From a checkpoint of a small transformer trained on Wikipedia: MLP 704 SwiGLU.
Each number is 200 + 40 x the weight over its row's rms, rounded and kept within 0 to 999. Layers, rows and columns count from 0. The size before them is the row's rms in percent of the matrix's.

# up: layer 8 MLP up, 704x256, rms 0.129, rows 528-562, columns 64-127
# down: layer 8 MLP down (transposed), 704x256, rms 0.0711, rows 528-562, columns 64-127
# gate: layer 8 MLP gate, 704x256, rms 0.124, rows 529-563, columns 64-127
up528,098,201,191,209,181,171,205,137,214,140,222,153,185,181,177,239,210,217,224,255,223,169,204,158,263,118,144,250,228,243,209,201,146,193,239,251,230,225,171,307,191,202,156,290,71,166,174,248,224,222,156,213,178,179,230,173,250,241,148,277,220,225,196,167,181
down528,093,185,234,155,237,212,159,178,238,191,185,184,208,225,198,179,212,217,196,268,243,171,238,136,204,130,156,273,224,181,204,204,195,265,147,187,158,132,134,153,227,272,164,237,165,276,175,175,179,202,194,132,179,216,201,201,157,145,185,230,225,192,213,139,255
gate529,110,229,195,175,162,154,233,205,193,154,217,186,176,233,147,212,277,242,258,171,176,226,212,240,186,228,252,188,158,194,190,214,183,304,222,210,134,182,206,174,212,196,184,178,174,184,130,179,188,141,146,243,164,252,246,183,219,210,180,196,87,212,186,220,152
up529,092,206,227,247,232,199,230,201,221,198,212,249,131,133,254,167,118,184,182,218,181,174,252,178,141,200,183,212,241,192,249,232,172,139,188,180,265,189,202,228,213,165,186,199,196,204,225,246,253,206,217,105,234,142,159,215,239,203,167,193,186,247,181,248,186
down529,104,219,189,206,232,187,202,261,210,218,142,215,212,232,139,288,245,194,226,240,209,189,186,248,218,328,224,223,199,197,195,138,336,329,159,267,219,193,229,168,222,191,213,190,162,227,196,213,216,136,146,196,80,197,224,201,214,183,197,222,211,195,201,159,200
gate530,104,232,208,234,137,217,115,250,243,153,173,176,216,212,178,200,206,213,221,142,121,209,175,213,120,194,211,172,181,226,169,232,165,245,230,256,134,243,212,171,210,129,249,195,199,207,145,239,230,174,289,183,263,226,171,160,220,189,231,106,256,202,146,179,192
up530,105,259,202,206,200,180,139,147,208,177,101,225,280,268,174,171,169,160,173,221,201,117,200,215,196,135,222,165,194,251,141,162,185,164,191,240,267,246,229,232,164,161,268,279,213,148,230,140,204,216,252,190,208,188,273,189,172,200,121,197,203,195,161,185,225
down530,101,189,117,219,179,200,179,202,242,158,153,177,263,223,237,225,288,185,229,200,170,128,136,192,219,221,173,143,217,193,155,168,194,255,218,291,184,207,156,141,74,176,172,232,188,189,213,234,189,257,166,145,238,191,246,189,127,238,205,217,186,267,168,219,132
gate531,098,152,172,290,271,223,226,208,233,189,227,211,207,109,173,160,138,203,159,199,182,202,234,179,150,159,181,205,286,173,209,218,252,190,197,116,252,238,211,184,165,184,162,188,243,185,265,148,185,164,174,260,185,191,163,202,257,169,192,161,244,141,254,196,245
up531,098,144,195,180,124,191,184,130,253,150,236,181,245,308,241,252,240,158,210,243,216,179,225,155,239,206,274,265,182,246,148,167,185,179,157,271,230,214,219,181,210,136,200,172,141,256,192,203,239,229,203,206,247,249,167,191,187,196,225,265,227,252,207,223,178
down531,102,227,157,293,156,213,195,156,221,190,250,156,252,161,226,163,79,303,204,111,181,282,186,220,151,242,228,218,163,113,221,198,207,230,226,176,174,120,161,197,207,169,191,190,180,133,115,207,245,258,221,190,293,181,156,172,158,179,275,192,199,216,248,153,160
gate532,091,198,85,153,172,196,124,189,181,224,160,219,200,228,185,208,204,263,213,235,167,230,191,193,176,277,201,221,201,198,152,240,123,193,263,178,169,262,283,193,193,201,199,201,154,172,173,192,68,269,211,225,225,226,165,233,199,250,261,117,274,172,244,139,187
up532,095,169,187,235,150,275,232,108,256,181,186,207,195,212,133,174,211,208,191,233,158,184,205,256,162,263,210,220,236,200,214,189,157,215,169,170,189,224,215,199,175,179,108,181,226,246,175,211,170,209,240,143,172,180,187,227,192,136,221,141,114,232,215,244,294
down532,091,229,186,124,227,184,251,246,215,246,233,234,105,238,172,160,208,187,214,334,184,204,111,189,171,166,231,140,293,208,199,190,177,169,143,190,227,171,253,173,194,134,206,172,221,108,239,207,173,145,151,255,292,158,229,309,201,303,235,226,182,122,259,231,198
gate533,101,176,220,208,113,224,221,222,231,200,178,199,210,243,180,217,148,150,185,163,236,200,260,194,238,213,226,229,287,250,213,99,217,149,184,177,217,262,170,210,203,173,198,138,256,171,190,123,198,246,227,251,229,228,183,168,210,192,280,206,159,221,197,171,200
up533,099,215,183,237,173,177,194,192,161,231,184,237,293,190,209,189,292,121,221,278,115,160,166,169,223,156,214,241,155,233,177,187,231,213,227,154,188,206,209,265,82,225,190,265,194,147,211,170,179,193,289,243,165,182,140,153,174,215,198,220,199,163,191,182,236
down533,096,222,184,153,167,197,218,216,220,227,232,215,205,214,232,230,284,212,265,190,165,194,180,243,160,178,207,183,157,137,197,169,187,138,246,180,203,265,168,230,195,208,151,182,203,176,282,292,228,124,243,170,224,189,178,174,322,292,229,188,167,233,219,272,196
gate534,101,196,155,200,216,178,251,207,191,102,217,187,248,249,172,193,210,211,268,226,279,259,230,223,218,157,209,212,142,185,210,170,140,195,180,189,215,202,204,192,154,209,260,227,218,233,185,140,206,219,209,224,206,201,214,213,208,120,229,174,185,158,258,221,240
up534,095,170,205,179,138,227,228,259,192,154,192,203,162,210,166,204,263,241,203,198,197,168,207,211,231,193,194,235,110,231,269,215,192,151,177,170,183,218,145,235,180,258,215,251,252,161,211,207,266,179,182,133,182,221,259,212,197,242,252,173,223,231,132,175,183
down534,095,188,167,203,161,196,156,194,181,217,180,291,235,165,267,210,136,217,138,188,233,147,169,226,164,206,170,203,251,216,203,232,262,186,229,221,136,133,196,137,239,150,195,293,264,158,162,220,201,235,209,183,164,256,179,164,227,194,210,204,227,240,149,257,145
gate535,096,248,134,134,249,138,162,253,234,169,169,172,211,116,158,250,222,248,220,215,232,172,112,193,182,178,260,218,231,250,141,238,300,157,136,153,234,176,234,163,141,203,195,172,250,184,298,121,189,225,195,240,156,198,204,200,167,233,220,205,101,228,205,226,261
up535,093,245,207,169,208,168,214,130,189,249,170,259,220,177,211,210,199,200,169,196,218,189,203,260,279,85,226,168,180,184,156,154,185,185,193,145,200,222,246,221,192,176,209,161,282,124,182,209,239,208,266,260,222,113,188,224,166,247,162,181,130,164,205,164,184
down535,097,217,151,202,263,245,175,240,227,223,217,221,130,189,189,129,157,173,185,152,219,203,162,224,157,188,239,190,166,212,148,254,237,184,159,139,242,196,157,197,221,252,291,212,144,170,185,189,241,172,247,216,172,198,269,144,157,214,176,240,225,227,217,188,248
gate536,100,193,175,186,197,182,235,170,244,186,197,198,204,223,182,239,144,220,240,190,207,232,140,260,174,267,162,184,101,271,160,187,185,223,211,150,168,259,176,150,161,300,255,169,168,187,206,240,187,228,230,226,209,171,206,234,204,227,195,129,274,88,236,258,181
up536,096,140,245,238,233,213,145,209,213,198,170,188,236,256,198,105,183,201,189,153,228,157,184,186,267,217,79,177,267,112,166,169,265,223,170,244,143,179,222,153,213,247,166,256,147,274,182,132,190,249,157,212,181,173,150,213,212,226,159,220,195,204,230,193,243
down536,099,194,216,238,220,186,216,174,272,165,215,192,154,124,190,172,175,180,233,216,194,157,223,149,203,134,231,254,194,172,261,257,208,203,288,124,244,219,157,177,220,194,192,176,173,158,222,255,182,157,125,185,215,259,173,214,261,201,179,199,177,139,204,133,191
gate537,105,230,207,128,250,135,166,108,217,196,199,246,166,242,216,305,191,262,216,135,185,267,240,206,181,236,242,160,196,135,161,221,229,249,141,238,231,190,154,212,167,274,256,190,244,239,203,206,218,223,197,177,222,243,214,282,170,168,186,204,203,182,249,245,157
up537,101,258,183,225,168,130,135,143,214,204,218,232,255,229,187,184,163,110,211,257,130,278,191,187,168,218,231,240,208,280,189,227,228,179,237,123,162,294,200,237,201,149,248,243,262,123,159,189,147,231,119,163,204,195,225,201,205,173,234,235,233,121,246,175,87
down537,105,237,240,222,175,175,256,261,164,197,140,240,206,213,180,172,224,236,282,174,223,218,168,164,211,235,139,239,210,221,184,197,178,145,178,185,307,266,247,229,242,247,274,169,118,197,159,233,264,167,169,207,105,173,180,293,182,184,179,171,186,194,210,214,256
gate538,103,223,242,193,185,228,179,194,83,205,212,196,201,258,203,287,288,172,224,208,172,185,206,227,210,220,149,188,211,172,184,179,216,233,196,211,167,197,219,159,214,196,105,259,213,166,184,185,226,182,246,304,149,199,194,214,120,230,171,186,186,223,150,185,223
up538,096,198,261,203,288,168,185,185,202,204,224,215,212,236,315,216,257,273,206,145,270,202,188,211,215,203,241,108,268,233,196,201,294,196,197,248,132,217,218,180,175,247,198,201,138,225,197,226,210,200,222,231,218,130,297,188,162,274,194,253,144,235,133,160,248
down538,095,200,228,168,235,261,253,196,182,211,200,159,197,198,260,173,243,182,204,261,243,169,224,210,155,155,281,225,239,162,147,165,182,245,233,223,212,213,184,139,209,217,200,204,177,201,219,180,224,156,226,192,249,166,241,198,131,205,225,148,249,192,234,154,208
gate539,097,155,245,116,194,248,156,193,122,169,150,257,227,199,157,149,185,180,197,181,148,232,262,154,201,239,237,217,172,214,260,214,248,182,219,248,218,170,266,122,280,265,196,189,209,177,240,169,121,192,180,259,240,230,233,161,247,304,146,148,212,212,198,203,218
up539,095,173,121,252,207,152,195,249,209,152,192,135,218,157,250,139,134,155,170,147,190,162,143,231,230,156,192,226,251,208,213,206,141,200,235,221,228,235,148,216,239,284,256,150,252,223,160,233,160,299,183,198,243,164,204,192,288,239,214,261,188,125,218,277,195
down539,096,136,228,164,173,192,208,287,149,206,193,186,150,175,201,150,179,175,168,128,123,187,295,185,185,287,162,160,181,229,234,190,175,194,239,189,159,171,221,167,254,241,195,147,210,205,169,203,129,211,211,236,182,161,226,209,278,126,208,145,237,161,275,177,192
gate540,095,212,217,231,200,262,204,244,222,186,236,276,256,204,228,114,134,249,205,159,185,199,223,265,274,188,208,301,184,147,165,226,195,169,175,170,130,255,223,155,144,175,272,182,209,170,259,219,230,169,185,207,212,164,127,189,205,222,205,221,151,234,149,142,210
up540,098,253,262,231,208,191,174,226,204,246,132,230,152,174,267,174,120,221,199,79,274,90,182,142,231,253,224,178,189,195,205,217,226,208,183,183,211,259,125,165,235,279,200,189,188,220,227,205,218,264,226,203,277,247,187,102,257,176,212,209,214,235,208,231,205
down540,099,252,265,232,191,175,178,167,213,205,218,177,197,220,254,201,167,199,198,39,251,202,214,130,189,260,169,239,190,200,218,187,213,223,207,182,132,252,183,154,209,243,272,212,221,169,188,185,242,235,197,200,227,220,219,240,260,174,210,261,199,179,208,212,279
gate541,101,166,112,165,176,232,177,235,163,195,299,181,235,189,231,172,219,249,221,207,268,198,185,190,209,234,220,213,166,226,220,259,334,251,235,218,146,169,228,218,165,258,278,176,187,170,185,145,202,161,167,173,173,144,182,231,213,204,191,129,187,222,186,204,219
up541,104,162,261,190,241,206,138,194,198,161,262,248,162,259,254,193,151,214,208,198,258,138,248,199,255,218,153,219,260,199,137,188,221,220,211,171,253,245,183,157,182,195,210,186,195,186,223,246,214,207,243,209,222,187,201,265,195,218,236,236,177,190,176,136,176
down541,107,137,286,210,144,156,162,157,209,183,200,238,189,318,231,169,220,209,223,169,230,196,231,239,185,236,186,166,175,172,262,177,225,235,173,166,221,191,150,136,258,235,150,225,154,204,177,153,147,284,223,208,175,191,163,225,130,175,255,144,204,167,195,198,197
gate542,100,228,199,239,196,172,216,200,153,202,171,191,245,155,227,237,230,176,196,151,174,150,268,252,121,190,183,156,188,184,177,195,92,214,247,266,157,183,169,177,235,237,134,151,227,210,205,129,217,198,190,188,213,214,233,203,232,208,208,168,231,178,246,231,217
up542,100,150,273,195,182,138,225,154,194,167,189,187,226,250,209,238,253,249,178,155,196,163,220,287,131,184,246,227,170,222,148,263,194,193,175,224,208,107,242,313,205,168,210,242,166,153,230,242,299,171,225,200,144,200,161,168,274,254,203,126,183,149,217,293,237
down542,100,269,242,212,261,166,253,161,198,216,203,190,191,134,283,226,252,180,186,231,207,141,217,274,183,257,192,171,163,198,225,314,195,248,211,189,130,230,194,158,173,215,200,160,210,203,160,230,162,292,137,186,178,260,192,246,158,201,245,165,177,227,219,203,177
gate543,102,227,191,201,133,254,233,240,163,209,206,203,232,288,182,142,139,197,137,191,191,196,251,229,175,156,252,126,240,211,269,277,128,225,177,243,173,227,202,287,212,180,131,301,263,245,160,221,163,193,168,257,256,219,233,152,258,185,163,179,186,207,245,185,218
up543,098,161,194,222,154,216,229,181,226,175,184,206,191,243,244,171,201,258,198,206,128,169,135,220,197,147,230,208,110,200,197,210,224,164,166,177,116,156,256,205,175,205,186,150,150,164,216,218,155,245,163,119,189,146,222,257,264,174,185,163,191,164,244,217,265
down543,098,301,232,230,193,177,143,265,221,205,201,252,171,154,176,228,232,124,268,274,198,237,231,246,170,278,186,170,196,192,201,163,126,195,201,220,211,239,273,232,208,213,140,226,206,219,193,151,178,187,195,183,105,227,211,207,173,226,231,180,225,198,195,207,258
gate544,108,241,198,234,176,190,157,191,162,200,203,237,283,181,279,149,220,82,225,182,229,201,149,253,220,167,149,196,167,186,238,222,118,190,243,262,206,180,216,265,222,203,234,223,169,182,148,197,198,200,185,178,168,173,257,204,182,155,183,217,218,120,217,234,200
up544,100,225,208,170,210,189,203,177,158,197,129,133,151,187,250,222,261,154,193,171,242,198,237,218,190,210,154,216,155,204,233,197,206,212,220,251,316,230,219,230,163,233,166,210,86,138,215,214,177,221,139,123,126,174,198,288,274,237,110,261,180,198,242,174,200
down544,100,153,204,225,117,162,282,216,214,179,129,107,175,214,213,247,315,192,243,205,156,171,294,196,141,215,244,199,179,222,231,125,181,207,207,131,201,207,204,244,167,139,258,195,170,224,191,202,172,198,139,136,157,165,188,236,216,208,204,227,217,244,171,257,144
gate545,092,234,151,137,169,230,186,212,157,270,224,206,124,202,154,188,229,155,166,183,229,254,150,186,223,261,163,182,191,246,231,203,174,169,271,208,276,177,241,217,214,232,243,150,275,207,195,225,161,188,254,201,213,174,183,169,265,210,145,215,162,175,229,130,219
up545,096,160,161,213,222,208,186,264,229,227,233,181,227,253,245,236,222,274,197,204,208,171,160,209,202,225,127,143,241,292,181,200,179,212,154,177,250,210,176,148,185,232,114,205,213,137,213,198,194,191,255,239,186,159,209,173,173,144,299,206,233,257,180,218,203
down545,093,164,225,240,230,182,191,245,242,128,193,266,166,205,225,246,244,176,264,202,155,149,130,182,201,205,237,248,119,227,219,133,212,192,154,255,207,170,174,197,145,186,259,245,204,70,199,177,150,182,191,196,229,231,181,232,176,232,210,144,244,200,191,151,153
gate546,101,151,183,175,261,194,165,210,231,248,220,113,229,197,211,206,254,215,190,170,230,285,208,171,213,195,236,217,165,193,106,282,242,234,267,138,174,154,192,207,247,178,175,241,197,257,194,167,151,148,207,211,208,197,216,233,221,252,198,182,222,240,230,183,225
up546,095,206,214,193,241,174,217,196,189,283,179,258,229,234,208,219,268,211,172,252,198,140,207,175,214,189,220,177,209,154,175,260,196,190,240,192,158,141,211,193,241,240,229,148,187,178,182,202,197,197,207,245,198,210,259,199,230,114,211,212,206,143,127,212,133
down546,099,150,222,187,215,205,113,271,178,231,179,231,226,200,170,172,291,249,218,131,103,187,234,230,180,158,200,185,205,182,209,222,247,182,169,213,241,232,139,254,226,203,264,227,252,231,166,168,136,132,180,204,250,198,219,244,175,234,239,116,239,160,186,202,197
gate547,102,229,238,179,204,189,126,264,175,175,187,217,272,140,266,224,237,100,221,199,140,215,245,181,192,120,222,187,233,265,212,180,225,229,164,143,224,219,158,192,277,234,211,195,104,201,220,239,210,209,225,233,168,79,261,317,236,263,178,208,216,180,221,222,259
up547,105,238,201,91,228,219,242,256,159,108,221,233,202,210,190,216,231,169,179,162,150,187,238,267,210,212,157,215,237,245,196,195,173,218,183,197,228,189,185,153,217,180,129,204,141,157,252,175,180,158,142,197,230,196,257,211,223,215,188,250,229,191,192,168,176
down547,108,229,179,173,254,196,120,163,154,226,245,245,207,126,263,223,203,163,262,292,207,207,198,243,238,192,158,139,185,181,287,206,209,169,155,144,147,135,202,149,244,165,250,242,139,184,187,200,178,194,189,211,117,167,223,174,258,208,121,227,219,225,235,182,201
gate548,110,202,215,191,172,226,186,223,247,219,217,238,231,115,207,276,172,204,248,231,118,168,266,212,233,260,218,140,141,259,166,278,267,171,215,208,214,189,206,240,172,200,214,258,184,212,201,276,251,224,221,263,283,188,137,273,189,207,102,238,151,232,212,235,187
up548,116,200,266,165,227,210,233,316,214,255,209,203,235,193,222,169,219,225,278,221,151,247,220,196,243,239,253,264,163,240,209,226,271,203,199,163,196,183,128,190,257,167,253,141,259,133,179,218,195,172,205,250,189,198,187,193,190,183,239,198,241,225,178,318,237
down548,107,242,205,179,207,252,256,270,181,225,176,233,233,204,223,194,200,223,196,125,165,229,147,240,234,205,206,180,145,227,210,214,264,206,227,240,251,208,147,212,206,161,215,148,224,131,197,262,178,165,207,263,151,208,224,170,197,198,161,175,209,204,149,276,158
gate549,106,297,281,160,261,165,153,182,217,230,224,241,191,201,179,237,136,110,216,151,121,263,192,247,269,248,143,180,153,207,237,183,249,206,178,194,214,207,230,201,212,235,160,240,216,117,190,194,224,251,208,205,237,183,206,269,244,223,130,154,163,252,188,196,220
up549,104,191,189,225,252,192,172,208,174,259,184,230,177,203,219,192,203,195,248,166,141,165,170,219,272,229,154,190,170,177,145,171,209,161,201,236,107,221,158,224,254,214,191,159,223,174,275,166,204,169,181,182,228,216,211,258,239,153,163,182,183,216,179,183,213
down549,106,326,248,212,278,142,240,205,235,268,201,197,205,292,169,162,156,209,178,215,271,188,188,143,234,208,210,275,249,201,219,205,241,190,195,228,195,194,117,188,230,342,235,213,214,211,221,190,243,239,210,156,171,190,187,209,203,250,178,250,248,232,105,203,228
gate550,102,182,201,193,102,114,185,175,194,174,232,196,238,221,165,141,185,218,184,236,251,290,191,208,209,194,118,158,122,218,117,167,172,136,184,212,205,249,235,239,222,248,183,249,201,224,128,247,170,175,256,172,233,219,241,235,191,169,232,243,191,227,169,245,231
up550,107,328,191,205,172,238,216,178,189,207,172,156,228,239,223,193,158,176,208,245,118,196,249,199,261,219,204,247,234,191,213,214,193,197,195,173,158,162,198,237,221,244,211,174,179,227,115,247,191,212,150,218,143,243,117,224,206,158,176,186,216,212,201,124,225
down550,104,215,171,204,205,226,190,229,195,203,212,265,160,144,209,191,156,184,127,179,217,164,245,233,161,185,214,190,164,102,167,249,225,247,185,179,281,245,202,266,201,142,142,112,318,244,198,153,211,220,209,288,273,223,208,231,247,165,204,169,154,182,270,230,227
gate551,102,194,192,169,194,222,184,176,287,207,188,231,152,208,238,128,241,111,124,166,221,214,149,218,199,189,156,267,208,217,228,194,158,133,192,207,174,174,203,150,190,235,198,239,192,182,196,227,145,219,183,299,205,196,249,209,218,250,234,221,80,169,186,245,244
up551,102,234,102,157,253,181,200,140,99,207,201,218,249,178,233,187,289,167,195,225,210,222,271,225,210,259,201,260,203,163,200,224,167,143,226,199,205,218,175,141,98,217,213,175,210,169,152,233,172,207,228,262,194,241,259,191,203,176,232,245,132,161,223,253,203
down551,098,201,194,215,217,221,160,203,270,165,179,113,176,144,269,209,149,162,114,248,162,221,150,219,219,247,174,179,175,216,165,219,309,175,176,210,177,196,225,209,158,206,213,210,162,198,263,213,266,188,159,217,235,199,208,182,238,208,225,248,153,155,208,224,175
gate552,103,169,168,170,237,205,214,174,217,207,211,215,254,200,219,268,255,179,222,227,231,221,124,165,223,231,231,235,145,197,174,176,191,201,198,194,199,241,225,203,237,238,207,199,187,170,175,176,189,192,218,140,173,295,246,205,220,235,178,193,169,217,179,250,183
up552,096,262,209,169,225,166,157,124,253,199,206,171,191,205,202,269,164,181,236,232,267,206,251,161,249,165,227,223,235,162,192,198,188,227,183,134,255,156,106,252,231,168,203,203,162,165,154,195,166,224,166,187,237,226,235,163,256,214,200,243,111,137,222,199,194
down552,102,191,168,228,216,196,242,243,167,172,175,172,165,257,251,185,188,236,208,209,99,187,226,237,184,193,168,152,201,229,170,169,165,239,264,153,188,196,186,232,149,203,180,277,155,180,214,117,198,167,183,153,208,132,138,248,167,218,237,206,256,257,201,147,235
gate553,108,241,221,230,180,224,123,210,276,197,200,147,294,207,227,207,218,210,228,197,234,210,218,207,145,197,156,226,234,159,247,175,181,202,217,185,199,238,160,175,189,199,139,197,187,186,256,54,231,166,172,208,264,177,183,265,176,190,216,178,276,214,264,166,223
up553,098,196,196,207,214,239,159,187,199,145,199,209,202,160,246,164,187,227,239,197,237,121,267,212,222,163,152,194,245,272,163,324,199,165,226,141,208,168,213,256,208,175,206,153,181,232,231,191,193,250,193,193,200,157,223,184,149,152,195,268,190,193,203,204,232
down553,098,130,138,189,198,181,199,145,193,185,221,176,227,250,201,209,183,250,260,174,229,204,204,226,260,205,188,154,248,251,171,217,220,260,180,202,200,182,189,280,298,180,223,129,233,198,228,256,185,222,81,215,208,205,209,219,206,229,212,221,258,147,209,159,244
gate554,097,184,276,263,243,207,257,153,203,171,278,272,203,111,225,158,169,205,229,217,207,181,194,146,239,218,161,182,292,240,201,240,287,199,226,181,235,196,115,128,284,141,255,192,141,177,188,203,244,226,168,211,202,195,118,151,278,240,148,238,202,191,110,137,207
up554,095,140,99,153,165,195,141,242,185,254,164,214,227,108,150,222,178,281,195,137,202,196,200,229,193,218,250,246,193,235,226,235,226,219,196,132,177,232,212,206,223,179,246,215,193,180,150,179,188,245,194,218,187,250,141,109,209,187,177,230,213,219,165,171,288
down554,097,176,213,218,179,181,202,190,146,185,181,80,222,274,237,245,264,204,192,182,168,153,167,163,229,249,186,162,232,101,195,173,132,113,240,162,144,218,129,216,168,222,142,143,134,205,196,264,240,180,117,279,241,194,226,240,109,145,256,243,157,210,294,168,175
gate555,103,248,233,242,236,207,193,127,154,133,282,165,229,172,208,203,156,223,161,161,189,184,219,181,174,242,238,184,194,184,203,142,248,199,220,214,123,220,314,159,162,217,220,200,183,166,82,248,213,171,265,233,172,204,151,256,244,240,181,169,258,274,238,250,236
up555,104,220,171,249,192,230,243,181,189,209,181,153,248,138,254,194,269,219,229,170,239,238,158,197,163,171,135,195,120,176,258,153,176,262,156,258,178,198,245,225,213,193,169,189,220,205,221,202,177,207,199,215,210,226,283,287,249,185,213,186,169,276,172,268,176
down555,102,137,270,134,199,216,146,219,144,175,192,215,141,152,177,115,193,129,166,199,195,198,174,145,195,149,186,156,138,206,165,182,215,225,192,157,147,142,281,193,136,221,271,202,179,213,179,206,167,190,247,244,259,242,119,297,151,185,164,217,172,179,145,189,218
gate556,103,198,148,206,217,166,127,152,115,146,159,284,170,147,216,166,118,228,176,196,232,176,192,203,105,159,189,152,180,266,173,173,267,191,234,213,215,224,228,147,213,252,176,204,194,218,185,252,221,181,156,174,194,249,176,194,152,150,236,177,201,190,286,190,225
up556,096,234,273,209,177,268,254,270,248,238,218,172,189,228,217,242,320,228,224,131,182,195,116,154,186,225,156,242,128,205,218,185,223,263,194,153,216,145,196,149,185,167,219,186,265,217,225,254,127,165,162,198,185,203,235,231,152,240,231,282,156,246,239,195,159
down556,096,183,206,218,166,173,209,196,214,188,221,156,205,159,177,159,270,256,164,251,242,222,255,139,215,148,184,233,106,220,157,225,166,226,209,173,206,214,229,166,174,190,216,188,282,211,200,205,220,132,244,203,212,188,171,172,212,228,98,196,284,248,188,206,119
gate557,096,204,172,195,221,213,187,226,141,176,184,231,191,248,184,166,147,194,235,211,155,184,243,117,268,264,154,168,190,238,153,206,203,222,203,204,214,169,210,198,245,238,170,146,145,200,172,241,185,224,166,216,180,157,137,185,295,219,184,229,171,193,209,239,272
up557,095,188,149,297,265,100,197,216,127,223,190,266,128,186,192,259,249,256,240,209,151,204,166,169,183,198,183,207,197,234,238,163,224,138,235,186,222,163,203,262,221,177,227,156,208,206,300,259,171,183,170,239,132,224,158,201,179,205,197,271,203,236,208,224,209
down557,095,118,250,247,179,207,212,274,305,254,177,238,160,189,198,190,183,147,244,132,254,266,213,174,153,230,246,197,215,117,143,222,229,199,282,212,184,215,199,190,173,219,182,206,209,300,195,198,176,217,240,214,175,150,226,163,248,238,153,180,183,191,181,204,150
gate558,087,158,214,190,210,144,160,192,215,216,237,164,160,210,195,132,216,212,256,180,227,135,135,143,208,246,169,147,205,260,249,191,187,181,173,147,140,190,180,183,215,253,164,142,218,250,90,264,232,149,205,181,135,236,187,158,187,204,165,201,158,198,157,199,227
up558,094,260,201,270,257,165,176,208,222,153,265,269,199,168,194,228,186,201,238,159,186,258,102,175,134,203,182,233,165,221,157,235,199,196,125,186,255,152,170,146,260,207,214,254,227,171,202,164,209,208,301,335,144,182,154,267,163,279,202,156,194,164,203,223,189
down558,091,159,126,192,227,266,175,162,143,178,200,213,240,174,208,249,166,130,253,150,178,210,204,212,212,240,164,180,176,201,226,252,204,146,166,173,149,239,243,193,197,184,129,160,211,250,265,201,206,162,163,161,197,276,200,212,212,247,202,190,216,212,214,167,182
gate559,098,229,192,163,201,128,192,183,217,165,175,241,106,184,215,160,283,224,221,229,157,221,180,174,218,228,151,219,193,126,149,137,196,174,200,246,178,202,157,215,286,186,221,252,233,191,237,221,172,193,183,169,216,180,206,263,225,157,217,222,246,198,219,214,210
up559,091,137,152,223,191,147,207,312,164,185,178,215,257,167,171,234,173,206,136,235,234,175,249,97,252,194,248,149,181,194,191,237,183,273,180,227,213,199,176,152,199,193,154,263,231,291,165,193,267,220,198,250,235,224,251,220,224,174,214,193,177,237,255,178,120
down559,095,174,181,200,218,142,188,271,245,234,287,71,252,191,196,175,141,155,201,286,236,193,180,172,210,172,235,243,196,240,160,204,222,324,226,217,231,206,228,185,193,178,216,196,185,158,209,213,230,124,211,186,236,207,216,208,229,180,232,228,269,207,185,219,168
gate560,098,207,235,193,201,289,147,208,229,219,229,208,312,191,204,139,203,218,228,125,233,189,189,180,129,181,126,184,175,293,197,145,197,230,283,183,211,230,200,95,147,149,161,165,209,192,159,270,198,211,218,184,201,244,91,205,149,233,201,216,215,238,202,201,187
up560,092,212,217,183,237,230,182,124,228,234,192,210,207,148,197,253,221,231,211,233,173,231,192,143,124,188,217,159,184,211,193,254,170,232,245,145,217,228,107,217,207,212,174,230,242,200,221,218,218,146,180,141,243,222,148,208,235,233,100,146,189,169,203,223,267
down560,098,213,172,231,242,242,160,252,218,152,153,195,204,195,259,104,217,237,200,76,222,204,141,245,185,206,212,205,179,193,212,194,196,162,241,158,249,169,160,202,196,217,142,221,204,193,172,216,172,122,188,240,162,168,134,210,132,169,143,239,178,183,230,232,249
gate561,100,157,234,234,240,295,208,228,223,217,184,264,233,229,210,196,223,191,176,173,243,252,235,287,139,238,191,193,218,236,163,241,175,207,199,275,203,234,263,184,221,97,172,166,207,232,233,208,165,219,213,197,177,273,240,144,181,158,205,162,178,189,271,180,205
up561,098,231,196,154,209,166,162,203,165,236,257,208,186,187,147,153,197,194,182,233,180,161,202,246,168,285,169,233,215,141,168,247,155,197,180,174,210,123,175,260,178,200,177,220,161,186,154,149,230,128,210,176,252,234,250,146,239,252,120,153,263,240,190,232,167
down561,095,133,173,256,209,190,243,173,225,187,190,189,229,175,208,194,132,197,241,124,188,171,189,184,124,234,213,192,198,265,222,311,205,279,223,170,206,161,185,212,312,180,190,195,195,236,221,258,227,203,153,175,184,220,152,221,153,208,244,226,120,184,177,256,280
gate562,095,165,182,166,250,177,194,205,187,208,203,225,189,214,172,295,234,195,267,211,186,179,198,225,275,185,257,228,220,147,161,222,234,250,233,233,203,312,179,218,196,164,225,177,176,151,250,183,223,235,214,208,162,191,165,207,251,205,159,258,168,123,229,178,240
up562,094,194,254,174,191,190,153,257,251,194,138,164,195,187,226,182,216,182,213,202,154,296,171,181,134,132,187,197,192,260,274,205,225,219,218,239,240,48,176,281,273,222,148,206,214,250,229,204,184,206,218,249,257,227,157,146,259,237,169,202,155,234,156,256,213
down562,093,199,181,167,161,144,239,144,195,198,192,167,174,227,233,166,196,226,234,189,190,258,232,209,187,196,119,183,147,223,191,152,247,232,180,181,203,156,305,120,131,168,232,227,227,85,218,249,149,191,143,206,173,197,223,270,196,178,185,181,212,192,124,223,166
gate563,101,160,234,181,262,161,174,151,140,237,202,216,168,181,234,165,146,206,216,222,210,217,214,277,260,200,185,243,274,200,154,149,293,198,214,182,215,258,222,143,186,188,225,246,254,162,186,233,161,208,224,214,170,237,190,252,223,210,172,216,170,196,300,138,225